config.yaml
n_head: 3
d_mlp: 256
activation: "geglu"
positions: "rope"
init_std_o: 0.0434
init_std_up: 0.0434
init_std_down: 0.0266
beta1: 0.95
final_lr_fraction: 0.1
doc_mask: true
dataset: "wikipedia_en"
Each number is 500 + 50 x the weight over its row's rms, rounded and kept within 0 to 999. Layers, rows and columns count from 0. Numbers have three digits each. The size before them is the row's rms in percent of the matrix's.

# gate: layer 4 MLP gate, 256x96, rms 0.175, rows 93-138, columns 0-95
# up: layer 4 MLP up, 256x96, rms 0.173, rows 93-138, columns 0-95
# down: layer 4 MLP down (transposed), 256x96, rms 0.176, rows 93-138, columns 0-95
gate93 095:612554545489440465433492484456568428593517534604485541459484517551456481521584446490447498423504543500487471553560507512455500425402493453568523586526563537577572557496539458447458419495511451460429526544421579398464537470500529594463466435498470483448471492510455559545478466568456487484
up93 105:579583415434385525526506524476611493466521530443537514409440513547556486445464436398452563458506579449472510563460481452523509513560544548522475578473472588569568506546456542507520525498564612397527530547491517515479478521504510466470523517512450482534455531474562541428427536544487410432
down93 102:537513484466424540445438436450496500363545519482445570469584386506569468483489446448486551474507504564518498567504580433534545538604517535517522530572463406509527457541433491490488490533472499501510495474583589533536421444510573408461433461479421499488500511458621552446476473564455476503
gate94 084:537494400413522519410474465527448469559514604511482486452553499560415418497543494580514443554421538467527567516485450483571547482438555476514497552491370610518483497541499481460545416449502494573495551587525506467510526538502520591495451504542432412487459454492557528424591486545449535504
up94 079:496362545545476580520457500534443481447529477507585502485501488396571486493591543366474396432486535479513607444525449548497534564574530499488493440476521511491478525492461488513513493374438504499524445495396493507443467473536502491544473550545582523587576495501427549457545503494514590524
down94 084:545534473479565526563497405539548513582514478453479405560509547562490460608497480566520422547487533571448439469602510464531489495447480501515495540542506577466563516478466520594507518519584482569414533497491378549432521498471541534484416553397430446430466489454497456464557493516500418433
gate95 099:511548514544549491466489506431513506540465427591513466517489627552393540475560524531527533478493452555479564486421532573596510535560540453479464447479569460496431496566496557492500531525518450491494560471467530554534417508575639530456482449539454519585636484561500570466471494576549547516
up95 088:534511434543628585490446475450471518541434486508445531548422500596492476478526488445525532490495465496413621441580491459449586509464523551454574583489494415470507421492493558584488530502418435545386458534526497518558540430491520530499566522510510438446549536473489538626489527503498532485
down95 101:572484509490554586434489451498355493469503585471395521534511490501440572428503480494454493472541466508530520474487476497632531436545495606471478575472432549494499401526422480509447491487556471442483482539487506466465425505576413529489413579485447536421489397443466426453490484477493490480
gate96 108:547521569498593469553509500504523485518532543486592488579473484493516508533513532520443579493507519508600517455522595615484521470493392580554439471464540467401434470407538387555452479540478418393478487462465521523474489540596455506466482413592573483464525482483485447462570510482548479479
up96 106:548475503453413482573523433494500484544429454634439504506516517478450422531596490500401432488485462485524477521447516562584536465541529453512533453540459541489400582474601499505538409525487515525489614473471504569570491572550535529446621473522487518536515476556510486468600502456483545433
down96 107:536565438430488548513543478495495482498468490558463522521570540463593521546539480481534516435602518537452568606488432449408482469502443464454546442528377471404415553568547547511479485556419485488525525486536548514447562497430546624437464455464507492500389541495484529541490460561532572476
gate97 103:530451455540502425412537501502474511504585560629490488537498594494412441428461549496492520482554477501579537568524531515484532518521443535610431525425514386463439463428474512507564488512530499542482527501517492492506472534468481555609553517433504474468434530495371422534556492503594480588
up97 100:565539464490556474542458536551546427443430441495491459531472470486469504484438424577536527487560523459446522426565485483512495547410471640524479469496581522557497469467418519449449505527454559515563573515492479566527505348491543472438460401486621446529504507442521544470453527481523509600
down97 104:500503471496566406536490467554549458538386478517470460541361554517540523504502541477647470523501502488441508453583488457482448437487571489576563496590613468548440504492560412516559489468426522481493525463513497472457474515551540597550450511546555488593457472527600471545512509450532466504
gate98 097:512430419557601489538526481466521502608586509584504482565394459624469497441526565479463465451448614420448500488396413499564567523424450522486510484479528436487460449581470435480521565441522503480483593470531487441541440480464524457427478471445479493440505524496455523497521458512506534511
up98 107:497531487495495492573541442559448535519512444502501585483493525469569472488452483536585465503421474397469486617527529535514580507551482579406521409342537464516424610466528509506493555549432455502547465531543495544421593427500521518510483488448475444549545481421519468528540433456555532528
down98 097:404572513508484468568533585463397483577574481451370466496481512410429536503500469510519445470499518555446539512479483507447576516464457491460470433418422457433511570505565525554515583473533507452496474598448461529408515441485493511484570518497451537511502433400476544494486457516609561445
gate99 092:428526507516495470608470465531467530448595543552490535502494527441480496527473495553470543487516495466474483578508557502445433560386610537477401466435450506520510506520501454617506467538437491542570494511464472540605579382508480537449492540512436558452468508548496537443398489600503409527
up99 087:466560544432458468402455446487468518453506433424483565444526535469496530502564477560489483514508489535511473462468493416476549467509537581497463540434513531611476430522536395541520498414562507498441585509483537400460478489490568413458404457350584552507489595561524524482528483471510543476
down99 096:407471459500495529500464486385596484548538575531522432542541551530507492491462532500521481484486558381465474433534559490613536425491456487444444524502546542608518515509569483468468598454515578500496554508508419493520501551503466423505515533530485524517444452515491522553595586502598360467
gate100 114:551470485621494554495503558545504585575476552489502421418468504558456460465471510406494543523434495469568484467531541457544499477471498524583543575406501492476538501567387486523492575584419540451530490420520508514623469465468439503476479480443521505518463500546540572396615470433504537509
up100 103:468624434512494580529559500475473500508542482536462533515578502522446536497497543557495589476372526499532501539442494464518533531506568644562517501490537526541490463442498428499561492468495460547588416496381397451499506432463476482387500559455468455564526566509529537485569407500539472507
down100 111:510482518447515536437555535562522490511465515554503556459497435534511451437511554455418487538568628539603510524468392593458563514511477444484575500582570404452525548448457551479472452570477488525571539469498479509597517552412440455554586429551515570436515556497484515469490554538470456528
gate101 109:534577430479538523437455437465532541601499415530532462487555518530480485428569416586479459433461495485597517476466467509490611563490453487520524562486446521528456473579517486631492494482506420551622501585559589495533489544450570424592469475523426498453492515487527509531543501489462450491
up101 101:559566488544445536527460515505490428455500495512467393535457515501454500461569563540485511436582440490599455448457485477406486503600419544571501507496526495479416490445501504409551492460501416528441493458398472424428540476498417585433511488451515506489569563426486459459465442569457516596
down101 115:478505461566514549508508529494475496517532459401505440455547482456544566562521471513514612451455558436443435438476579568467504582461541474430495535521505416444610491505478564569502449524592575456523434471491535607500506424440444486516582485416542568473563484547526530512430584520544446497
gate102 104:527479482517585445445599505487456482569509512581523470424426502488443501449490517429418515525443420489547500473466528383518521474514506507566557563445617535468505560576451519555513392492521432508543508445478395563539459515437542562457463456530518407512516528439446503509563394523487544550
up102 098:610445478452483616554521545468473494505575460462524417499537534524424545496491513629479467519478530466475616449455535490457516491475461533414414454457489485568428467464612571421470469551471476492578513444521520524486468517477497451408528500495535494561503586567472535493431623473507512458
down102 109:539441438590449524490428583532609533589592588464522429460483449516429522525510474554502578452538479455515483483482522529499505569447537528548477486456486478454447431481421562509562496524442389533524468458536456578531348462433525571525517485541435457493567523401485450494505523484530517495
gate103 073:511415460505560439474489524482494454463448507438429608510518426488547511521554430454477541474426559390575517503484538518488482544504499425420490486630530442535509471506558557515525605435422512456549598510506560453444537511507561464499468442462468503512473433441431573570530465434433551556
up103 078:490471505558505431532567573574451486416534543565563509545469572501415542407512409461455481604472540491513514393473405505483510551463516475491521574425530447578537463586521526527533500483462571468503484510464502492381550516482524501544522419450500513477535487395426540480452447471376499498
down103 058:462529527506513476517487497439506562548509448462464408473477469463625387604488463460497566569519460555407406533531563514471610451474586544506519511495471515491446560418475480487499424559484478487457495576493488562515453524529548487461633529558409539487487561596519515464571476550529467515
gate104 093:515429545563490452460457495528520449454457526498495469511533507523501438477433494554494550475582546450489462481516597430528480467464475620431379534556466527440495553526523475540555471427515507587545641473544521532554553515603474458607506548600538507513480506496604586479522492511527579527
up104 094:571437507496515573474538534486443491586521425547472548480582431508512569529409367551426518493498520527454527478523430467523564519500535536500481511527461453446468518510473438539465445508446557572446544416488552376533539517616528551560525492408444543456497531460576503410499443571555490480
down104 100:378472552416494477491488514510579508501507519469390544555458519464503447475486502557508497506520476596469480471522495491433451486543422389495552415536544476537498502525646523441475590504493429475405439597448495492466524462461518516516550518521477446598530462528449431608527552558521421487
gate105 109:496501517508563436498482491513523467356516516471411485492469411570560430504512477529470493495457453500541615478415516503595557492487533517510568521587411523431551504534413496424482601506444514493431508557503526473547564513478464487480484480479515590517568486486593581405525487500586479604
up105 118:587535507525477585407533427548490582557527483523449540551536530510481421462532466540441438474496450449476523535507509562472566483516434576501501515498538499467599504524464511463459475555583475565410552502533449468631499589509552547542572479470399545535565505509442488399501559453440406533
down105 112:460453582531574526535484506517414513464518537483497466585363569515546529558588496495511566594584430503402482443610467539493451560522542410567561515493520537540504386553585465556540457472463434480437449562517497470478500496466508557517484531554529506581466538486527416521454531494493494535
gate106 114:527458472541559511498475421516543484477503554522546568503478502509425493467525600569472578550474476442540489547472398502497438554457498500576637529446593456474434472461457480594552531499469477578514417507471420537479553537549432495520568522489475486416482467486391519504492549410547422592
up106 110:472485530523519553555504530417509509582368512530523417400520489429542474465573538482534513524527444509555492449509546419450434510566505453591534413550441647518541527534498511489439493521464547503562390526549508620489521487591450520550511588555489571522523513494496476436500526506511444486
down106 116:517500478538524410461426544478537467507522571476508451516568586546529510490546430523436524485519523512485541507517520512367473565520597515434532453608442517520598579476459516515423501539447564562568498410584444582562561522470496462519452577421567412495490536545512560497479471501490422455
gate107 103:571437481605504359506519527498423582520498458487443473487486496441504521551432505536412466527529497518557597570474533461554468612529525483577581428465510553550487458555457484515521477551456509471536496544532497469470549434430487568463504497530464478520605395543432566565493550585535444521
up107 101:453491487552525461398447504491463544524516446491534505459444465450558482566521511439491611488500418584500492551509593509530409505483555476502578511503474400463478478569540494571642539470420454468513506498535490504436519475484577524487513562439502493659497498467431558557566531529568418520
down107 103:429441467544535465546436499474487498603496500426450460515509493451523501510425496543472582483422521605471490481424547547573495494548437403453570437446571483525470526475547538548508588529480491478482412512432565513467518473487563548455548467433418522478463453543507504535616506576586424601
gate108 096:520455517539441459543503406449480459496564507533532463638507584516465569578589475519486537429454355444519456552525518444566490488390517449573536484529540443572562491496515465470501528555452487465533504451529511508569439518575438524497503436430524535509477501516479528490647429522524534548
up108 093:523485499499466495475536538395485488494537501502472587495571478418475450463484614420601537422457550471569484441503591393495629386491431517440620468533499570507462502549540499542528524431466458478506473538468517495498480508571509525549478447480422546498475486550535487590449474443425493502
down108 106:444495428621484437458481460462514557603575465513517546425471409500558474513467568610434501478545576470488504511415459495514478449537523544450565395471539530510464463522523516509471425434466521488432436526440473549444522551552544448504589609463461506441462425475446554500498511533492410536
gate109 105:516433545462466487533410424546526543436569433513475476543502456540538549409540411555413532505435476513539568446490491491542476532395474543455485493507493509446521523447418549524543519605468463570521502517561550506487532439390488530534541545529572605499570511525429521426466440375521494554
up109 108:506495417487449477501496419418512483555587502525466602487471497465571528509453482479468511525514493537491434492418576544431501401478497493439443469577428393554489516529509519484568444513432500486404486486459489438484478562523482569543481523384534512544529501485468675484449492556586550558
down109 112:609421559443493432404429512469537487515478454470543535514442464525518593523549519466468502482583482567481503462431471506542380449565472457531478470563497535521402472500562480389430519459375536525504474492573483491587483499459533528495528554444464437536503581529503467467566578442499547572
gate110 078:535459527461510483569530444543499483493629445490390533482530561568497461500514464476477541514546547568490559459430471533568467516481527440474555517528608529353502484482485501488544512516489447528498449504462397541545484430484570515552566559489492456601415472660489527573490463536459523475
up110 070:388493414515515462455445465478474542368489442442524492478591455601498477445580433505463503494522437404502601455454519455532516518547484584539474577552478511469450473479455485482612508608524432515497444515498460477522563508536446496450490524387560562490441505581551564483519498474491486528
down110 069:567519436508488513499466491434505549613441481534539491437402544403557503463478561444573481506480431498457423504510547542538564438419502438512457541451564466560557481455489552507503549426516526461576526506559506473494471516591502506461407485496474490454493527367402444461514485478506391604
gate111 088:448432477584482560452494400496490486436530417557542528519505500573525528543533481577515426450601559445533419561549376495554489572464448438519450485533536559519517498409535444401463485525516488466499429492553502497478499461610539509543431454538487456513516560567440400537555494559532460501
up111 089:495508472514552434527479488375499529540572486428461450579467387444468489527525517542467422536514489482443475534433526529474538451553628453515530596447506487477430494448497476528568471588423545504584574444447526464571504530446423526454555492470407485496510417498527478437508515538384488457
down111 083:542529451488539461420529511544551455471580520478524559457562489485512386372555469491508558532590480393508451618565568501551548511489456566501462510484453565406585544481479457524496507452508508562550601568556469486514524558506543435449435555532406544476440551467478498518461511446553506506
gate112 080:578482478483454402570467494475395479504583441514502497524484589526517461536556561509480565479474548527462559500531407503455536412444529417494574481418439469445557459474583512522606525555546580428401546518503492514571487478498467612532475579563486461487493534537507497594481439486444510528
up112 091:580523494498510522595483483510514494522500476486491508533445473546549455436578516550534446448481476518424435389489573523469495485608483493611568564377517499470477537525573444514384504494525524505458488544491446505457542634507499487439496460398512570454481591568569514493583479493460557539
down112 092:518518481477591518446487484481406448474503523486446424542528577483456528409462496549507518490477464561598534527498434426492461556482473534570466478502499466448443624487579484511415465526486493384523477535619536538463481403491418450457534504516537429481580529438535530459509405527585581490
gate113 118:525499408493485503420529433404564593441544540562483500428515501433467576463522515560499473541544529427510519602520520637602531517443468505576470520478462536525542549522413489473456493582551514578534461537562466580563579494492519451476503479562488507434505504445588565483446477498466453570
up113 123:482509503405517504516505462467544500465507450566570520563493477497519487498593497497565468522420510602524470461518464485636497497452469535556472458466430555527503460488552568532490439468564498457500555528504552457577500474479535476554483568504595620564527337495481396538502416457578556517
down113 127:569379487541426498501461504560482482522463570493479418551525501473453553494400491524520529427487485508483504534499448495478550507524602590487481514498463498473456550528570446544458537480480554537420522416622536474425600509445469415580532510538563554629457433465533524580549497521556452481
gate114 097:495547476492488531462505415513517531512523472494513504494587517501520442413501527487476441466443501432508530532466458467428509481475478508566369476608454550529513460505484417454586459464536458339562498573595518472562458549486545544482424476528539535527419461483388594480424436518560499547
up114 078:445473485530454482577504443499512508509486563613511470420467537502363517514484529484489432488512445485463496466494415503484494536558535418454523443519553491532557432470518499571535597516369475438469486521463428587452558412573547441519546571465515554514602471580523555486475503538435499412
down114 086:522495623479542448445498589487431485414454485522487568539501507500507608446498386501548575484548511470456538471449515615509496578533516424542475390565466514521513538420445547486520497546547559605483613548518521416527487530441473434455486571503518523527521575536514512510522558563468471474
gate115 108:520544407547567443543497516431527558541578511578539575500543434584516478440522472484453562518538411533549522604433541503568477432539568456507503517399511454576472439508469510550490501586462545454472487576547555416483514493472462486472479582556502546497509468632421426556556523524483495478
up115 103:493489501508527429437456537598433381449527610513385506557571419538462590480534462492493543452414500487445520462491501492516491561401587499398515514467541501498480520393553506458602452566506551479487474509482455481498509486493523443581513458533570479485482467570555531465488610570478505490
down115 110:509512543457527486420533454512494498488538543513536631557559508529489536560482546522492383500532504423471495540531444388460478426471572516526458474505571442499408616492487394510448560536501566514492513413465459491511562537395591484511423501569584543508450487443491508468494440448519588487
gate116 109:552579562552503571496512437462541478491502519442563450597496640530415492474587579446465530463550511541573556599464471586564474620509460518534521526456549519463563541536478499568487513519521507441553566495437516483471500510530439492479433454530660538491518448513472479449505527439489476481
up116 103:505467480475467474497509441559610412575545493578462523466464578520523505506570525548569527493418511522520561484632504509427463576395508565529437457551505466531578536516527476548525474476557388477481439449570503493479493440524453500506464573498412535502506444565504500443480550597439394521
down116 108:410514511389522427534579542472530405517514524537505476506519442478495493369522467426457437539494483503536471429509486476472428463463537471508492561437487496496461405460464502543469421501593371554567436480519483573535397530511495482495508475487392477516583468455507510506457494649473508516
gate117 096:423441468569532455497562446432567477544492474541572499528498465444495559445536436506469528429420440423570469487550560444541463475505441424472555451402503559478526511536471434520460534466514403483583552498522541563446461496473401444537438484544514458516443533407443523472541399523528485392
up117 106:468503517503512458506553430476582491511438425577558450566410551573442470405438488494567430587452427540531544522456545486574504415480520476573560519480544483492584547538595445466632422453486499482503583489410521501487516526482445521520432487473452438468523422462450529479466487453446479494
down117 097:463500457555499493597653473487535541475502434438554459556480469480478505507464579547474432469513458537477533567507571491532467435513484548476537589470494484492517493502516531518545519395513576422504447533382610473484415430449582533442514463419614515545455438483461552552500503499498426463
gate118 109:492633490498460419487459386523460514452522489532484542525565483573438444461497456491533479471467523547470456479519384523501486452437540471550498484492458538474486662485446396578502513557536516503569517533434564429534561540529536527404526537492497536461549520506505468392516478522584421425
up118 104:459430526547475548480488474543457473452498382472488488491427529404535592490475490486490479443514442504497377447508521444532464516584526446570442517494526400595431491460496574499472489477445583420502520485477521492477442535579457496514520465531494456691462581460515497462526484517500517403
down118 107:485509549497498551504494553472502534509473520382523557579568411519503436515501548515518582542538497492477498489411560466526552585492435512479449524516508541458503481415435590605485543582491422497460446541507378473511400461380491469469486436507405451495514516472529377544508486534425534506
gate119 110:536551480639576474510562537476514558473487527514557510573531492534519469560500563572497598514403479497536405530424518564489515456352554551459501476487441511471542471504516463510467489397575510492468491430503543518467539493518466485525474550524582547432429494506558579535539392476611476535
up119 102:587507453519557567455470493508534466561469440496498481408517407525498554425586511592485482475588462531549554488470364428585478387551472527440524552523488478489521443559436492492516566559564484483517439444511491511466465510489530539431520485509506518499484480528481569372427498498385427545
down119 106:354555457539559422537525481434393469470465436535484525578474526501543480435508486424495520593409490457495520474580585542493410470471566487398536518519486498462601510468495505543478546474612513486433550484463505473511512445513554500564505482456477521574519443465580514563610475494551489551
gate120 099:433484482419386521452461372558525483447500451483496536441423515440502526486460475475450590570456515577451459386475497515510450491477484493555580591484490510506507540560453431577494470536555510503538462522495552392481511562572471533460555571571531442514468466406526478512431447468463581550
up120 089:445434532478529508412439469494555501480440491461490579478562543474629520533505396542567608516524546501365504460472429455532537489477492500461505432483398430485562483471483527477534424470428464585454502500555568567461517514556517456463492467442482577511507462476601487441533576541513519578
down120 102:497534575538535434545545573545548445500404556447448393565585435539428485522506463543522447483545397553550575551494569470548497453469394603511483427563518513604521511482562551479508539533470563404469541525428453447495452476489575442546482462491501471521529474530470530491498499503546462419
gate121 095:530488573513520494446569516521491516570533455518477558506481469442509505570481477526362512519519482463415477453513542456457474507490527413513473448429522557516485459517421445548436349596563566451469622487440526527488503478521475505557557496556541607405590518507486593517548528538483560476
up121 091:484514490479446423436424510579564523520514538578506442586481500440355537404467510557446488554440432547548496434456507552504368465548428500445552463451539543454549490448450438522528411572516509485464546495573482517519490587581472534497467459472529572558483554560496508480437517465465503448
down121 099:509509501484533434546520540507442562527460476497514430515484577527552489511458560396413513543446411383576535485570497518448491457545565468507509460551657483445561547460510494476515475546505531487406498549524513600488499457459476449512542473435535549516490484533557559353528533420453436464
gate122 121:482516525528482497570465557429403444373677499604536532505598534525468496567475476488466398522445534492538540456466542435449546559470446519473500512497412489488505518515498470574543517431567560507480496479570511461467502389489426467479457457512602466542569574495537523477505478497493465528
up122 111:502544431466499505487502486443486531557526464552411514572465460455501530549448448523502443488515547560541451554594487525485529466466517464513498549532525472495533423459534477538584450507365549483483597465467586549468433539551437500526551423591518424441413492622462563517523445622522562490
down122 108:502521502408505525522492517520556530412487580446470547492567430421502538536492417481473517471470432561564539501477494509392506506535412491522549470517584515514514522449487462522434438547563501511522512492573476495500606426559460503390479486409473425424560628514523582456494595550537559452
gate123 091:510503558506523537516536515430475433490469470547404475510505393501568389496583435446472474476529494492565564493506418572488530406489483495610450526577419448475501497557533510580438470518473426489474518567477502531486548481558489489449550433549505618489550530511535610564539470551568553580
up123 105:492549457523571439532452529513564510424478483449408409479446489543546585503486459611556485484563479496582488507473569508497607480494471458528526410551507510579432540511410518501424490566526552504566434542515418487468565471424567505426503545522526446592517608431517451517453494464559500477
down123 110:435546421576531518450576565516515525575528456529639469445507539545488454504463595450493467547501545474484572516560457445535485504596607487493477571400528562555474497504591525507530463445441503595500524483546533528465519556503584486525547537525482462496455455528550593457384477477537550452
gate124 104:450397505494438534482486597382496425536421543529508513493473530575513494465465529464417541427369557535474463513440575565502536479502513481494521535487587592348552608517472481575520483502503575536488542491455557503502459540462504512575550419479465511495486470483535545478535525430428508512
up124 133:490606590436507478505535574488406532514490654495532536588465494502420518511453434512520460539479546584510488471565508533440535559546516502498419490472531464455516453528504459487444489448567528474489595473519561589481578450493527595562499556426419510522521543466580551615496474470557476483
down124 121:428441443523547481531402534474518479545492406536485490431577447524542523553534578545438515557484565512433440519532585544421543486532545523586502585589453471529540521528553490507520502473479499510599428440550469542538449565560463508499564537481550550515528461649546391512490529489452561489
gate125 107:471504446550526444366474452523482475500521550518450520509494504531534557549463437517473481477469520434554539540538463494462583469439463447575583485475478482503518500544508439478513515592456527537523557573578520505511540504574516465697518536599488475500573590496568556511515510476376436438
up125 110:508470486531419406452558456562473393505544471560427484513553449453453526540574554558488542519488579535550498530445580477607561538538522462436522491484453443618520526499511470509531533505528611498460446518539464627426517507414553505421577539520523542576534482471516567520551439519525510534
down125 114:497449473503522447561501493496575524495455570486551414394452530478524521500470503451509513507466463377524527579532467451505469543496477553574549610449546509402568557531484510408479507575586469453475597447597551509480543584469489521521475490489572463571598502580478516522509472410443524442
gate126 104:521469518544467438559520491433581428398518498595453442395499515496558480530476496489455508538520446484542513493428580356581487513522492461512552542536553462509464474538450492545407473505508460455446542518562517613488551485472516424590467588502482526498453397540526492556595440484548563484
up126 111:526507549439532511504477530492603511484486484527419369499471476474542459527473468533461515574469428484511398557533407514456553476547533468397566537442450491414415462561501464559467523448467481513466549539414479551497576440582554426492589544463494540467542620490587491458478444530497522470
down126 117:463518403540431503428551611537514599490463555469544468452525430536408446490441541478508581503525488600464561551496481523429514500498519541474520479460504455472479521545545548533456497424428534486455444592533464652520580459457498538509612431494510497505483482490446436540505562567477586525
gate127 099:482505487473605453450554493499481443629496496573441512426473516504455559494537614476472528487530439580452489514467503501454436581418586551541549552415544541425562586601530497543526454471485493439451513529545445605544467470463485521445456588530455487454494469477443530477462526401501469515
up127 109:428451536549474545497445477525500469453400456453375585594515558449575466505528557444539446370516535467501539509452576507494433475580566492473431471553484437502514434524458501461511545555499498443498512437506494476523566514611608502549529479413547510516463588521544538512573526522554551481
down127 098:398482430576542532497485479468445546550483549486498428503507471455547453518577566516422495478536566448488540512506453419523465514458530567545501479507512494406499409529506505540493442532541518478415543533439575501457464616532509465517498500508470574427437388581440521424565432473561480639
gate128 119:543531564438505508502521509451456508388552504522505477554525473508422485460494491570485453581483497516532594532485421477496495573416484481518489594434568463489568553409421468622564513508586624497454476528534390520556460480416522497493546559518565484525500503455472475592474544442499441553
up128 095:476578521499485553496554524527456522467595440614533529516559499492534548490481517422520575494605525474554512487594503476530554532488569546502601440401462529470500538494532478554508559545542512582446537547619449555536470533432540437471495577502446564584497442482379467481490468452525423471
down128 121:503543535552539537465535534549388469535497459503483475528452442461525589494603520518462530541505498527457474545467455519522550564599503523539465648453433534459523454479434571567545505445413569506580522573465442425543447455466541535508566535456484544520587530431498520500459503604586561522
gate129 103:501549542565507451525477555439560495585530454463539488620430516502453453542577530571461541471494469485497435506475488582546495625458558498512540404447588448430418447572466474544458494543472413471451503511515511510468470452446571409526416566485507480396504502542450438490509448482460482577
up129 102:399519678519422484570470497504554482440528531624512511506467552583525553502469447453550501523437557467554516496611480526432446555479485455433432478495578494472482515547505491490521441514504503487454505510493534488469491579443570452480384531454573452443483527541478558512500569532516524385
down129 110:522586521529459499530555525589561478563455499440532544503497534468400481524493504592443485504544425474549476548448481611499605528497584461551486460517642518449418537457397520501545574504536409499426491468531485405480454561478494515473513596508561523509503475514529385523481454451504469509
gate130 075:533559514463489483389410467560589528524466507533468447518532485461558547469449555461424489512394543451399467533579482471449473494547488431516501481476428422511539525567480509546623493517517424542494546464487490404592503413493562451512492426403500482462543433503468524503454588487485594482
up130 084:470484510519482506569615486465494459502569496544449472443538460511536525508579449465530506537540466486511527437376460485462547481516466443638633502558473520417574497585465462498420532524442538598521556441514474520506534557569557583471463518567426552533512608481472581498530525515496470484
down130 055:456474519533509510562542377541542475453460436520585457546554444454479567420569515438507453458424505464587467464547450493496482615592451459489510554532519470498497476540463502523551485535526497485468495410463472428525473540469450578482490478366512472503517431543440527584425523479426571387
gate131 078:590480493595549485493478556479533488536493446544514538579483532464517468475568481502497565486448526539504414501567557471509505378619513479521527554544441420506375600523462520475497574558552557486471482534436488425611512624513504473498523554555509500420403471436480471534454523527493460470
up131 065:574594499537574539541544545441481508580511479513496524500536477427442439517518424511478575547415561529592483435614493487546528452598417548490511503546555427475402516548474493443496515581499533456394378438496505489552491595453445467503515543457520494482483494444491504494469579427536480468
down131 054:442520517459492488519491617391490540520489562474422513512429567512600457511509500461461522523625506502448509514456537515493488486394587563448533458433481597457528533402523521476415486522531504521555491578574488639478463465518511517545539495565474505452524550419517531432584497523553452552
gate132 082:475521493516479566450532402509500496505519435598458381526470443470489500512491554508473470425539517493513469561522495541495551441588446508594542471501465521465425547465393412508528403519610452547461459487456501472663423430525465526491487528487553477562499498563559432547497524527558527434
up132 089:472572548440475594488414539459510544593522478406536489513493524488482474583456539505525510490565464588476478522549546432555441481449545578410474450433504584491495474389475525408449508551501496554420434503509454509552523541491413492546517531568517420501544522564580494430525572567580543473
down132 060:495549492446509522418426623443456494510499560534456558476421565534530484542492502553493481494619467542407587604442479446540532435470532564493485451402518518512519485475554519445417491439524460559482491548504488534485474494484475423523529491649452479476487542448549486389484466511549458592
gate133 098:498404491566518559487495463538623481490548463570452483497414462495477587500551453470508500401495504403559572511427421545503461512481409478580545487571516480478453515453424480582579527522486519496464569450487481452534503477439428457479475467488518502494505445560436502604514469369580559473
up133 129:439540486380499465448489514458440536495507508426533490550560627494496476503463551475534417531465442498416513482480548517534487433544559561454494544385502455525557625492534514531422568510507556554520428467606504543425478547504573503512489478419565555553469464524607458538475481465581475513
down133 098:497528418506432526409413475433501444469481526430441556507490566509513460533440520537448544571611475552553460482460525486489471387466591490473438494423496539474559534512510514453515528506552511520582400560481559538463431457514541505505458428589500541600520449417540499486529421569513397496
gate134 114:491410396580510464484442441499464512506567447519457481511497560503559396538504512557473458477458497498516409505513503558684508429516496414580565499562437524593482531495497406449457505488417523466513484480492496525500525552549464497594562523554540519440464527528554527465534415575431474511
up134 110:541412564561558569514578563479523461518540557435435520472495426566527473532448476500536572530526513471459456568519427548501390516537584586555483483508500473371572521501417524461454486586445480525622488546452444525495472531468552445478542437432508497467439470501449543525508566476478462590
down134 113:506581484536389491462487555475423477437513533488506460509507573504445541476538390541567490416480402439428528504516529403527463535479440588493549569472526481561489435553576551490516539591464473462444411465577536478447505527488407466515518549459469452586522582498420499503494560462559541442
gate135 115:451451458604494494525491420512498482461530480514453435409565580540547547446531427569470512540484410527512449459525512565523550545487544481601472518474531496475546554518513433501453464497476506591439538431496541461517621498557441474540426534603575583401514473461461565511550514536528610512
up135 123:517540483538465509465441487573434615480502498445454494551397491529526527448496465431499539500454497534537453410498465495515439472497593486493483485487520454550379453397571447536465446563475533506629470521608526447429540495517441528574424551443449414533551503486462488497520501428502604474
down135 118:495420429433420520419453493460472520562537479480403564462608479458442414450441414588579466548487597545447518503465560530411561543530479511498501469560438543468524576502496529558568484462533514518463495525497476466514514554530605522424542431453463483478413538541503412520486493565493466557
gate136 101:481467513494481458533464526451450544480595519573423520458477587501480553492464505526498466410510554511473465537542547423499508498473530440498560601464507482486498558472375582609432571570548537583441482511401421488435493528494517530477422494401506534462566563443462534574516436473582449495
up136 099:510559506543383467477573487532515457458559634471482540494420524507480613484454448531483346525505622575462486492483472474500573513480493609465492530443451512492520576472504504466488531503545559559573512532442511492521528542417542460522587508430485407458522500517525484556501450570551463553
down136 097:458537476559477444497471537453449497520439488623533511488472491549448577525464503495558483520448528394496521453453504528535522429559507542534531536501449472618592552476540528562576536531540490512476600490479467488497627550451442504455516526506647497493503568600466437565544544499536397533
gate137 088:489515551373493482479532483506448534465593486494497507515437499464473540474548505435491547500422484515500467495520460511498517487507416432487497509470474531513415489517307471589517482569490457504516566518527618561553545513592648434537559563542501461495519446457507477520484464514569384529
up137 096:438462486610495573513487603521463525587544534489488459497401441501463597481484528426497440423440509483478516558464446540559582573485585510501495543500479570406497484502533573513615602492497494419449485503459394502455533463499425467483434546473511441554482579478431475500520546548500519452
down137 105:504466563437601466522516492523485462435505514473564496479516449500586499545517467353506497539480523499473539531580419481507420472540500521562526607498521534572452435450451554473587480499478455517478405478523562535585483626521536592505518453458543472496483505496461378541560575503448499410
gate138 104:442505409594553454534508527574512509470476462535450540514483480474467412514558547517458520546496494498527460486457490571495470588434491447531507548451578590474481577457598563506502397429447583460506504492552447598524452493540537528512533509553499505450562543527508647534530428375557519484
up138 103:563474508438552571460427507480493528493570586546429511509536462399535558436429463512510440461513418503523601482556464612579515495454602432432445495585421481467467465500489532502571571468355515528500504545547494483474508526502501479527525517532601520558512528526490487476433498564451561434
down138 100:615511557476545537465535553502455610470496420523450505503444483559531548567507490508493524461615537445552582433559510523525540486555550490398435468573552559533483469509496539458511372450473516509402524491475539550437462503435475520476547513432560591457532495583400435474452522534501448494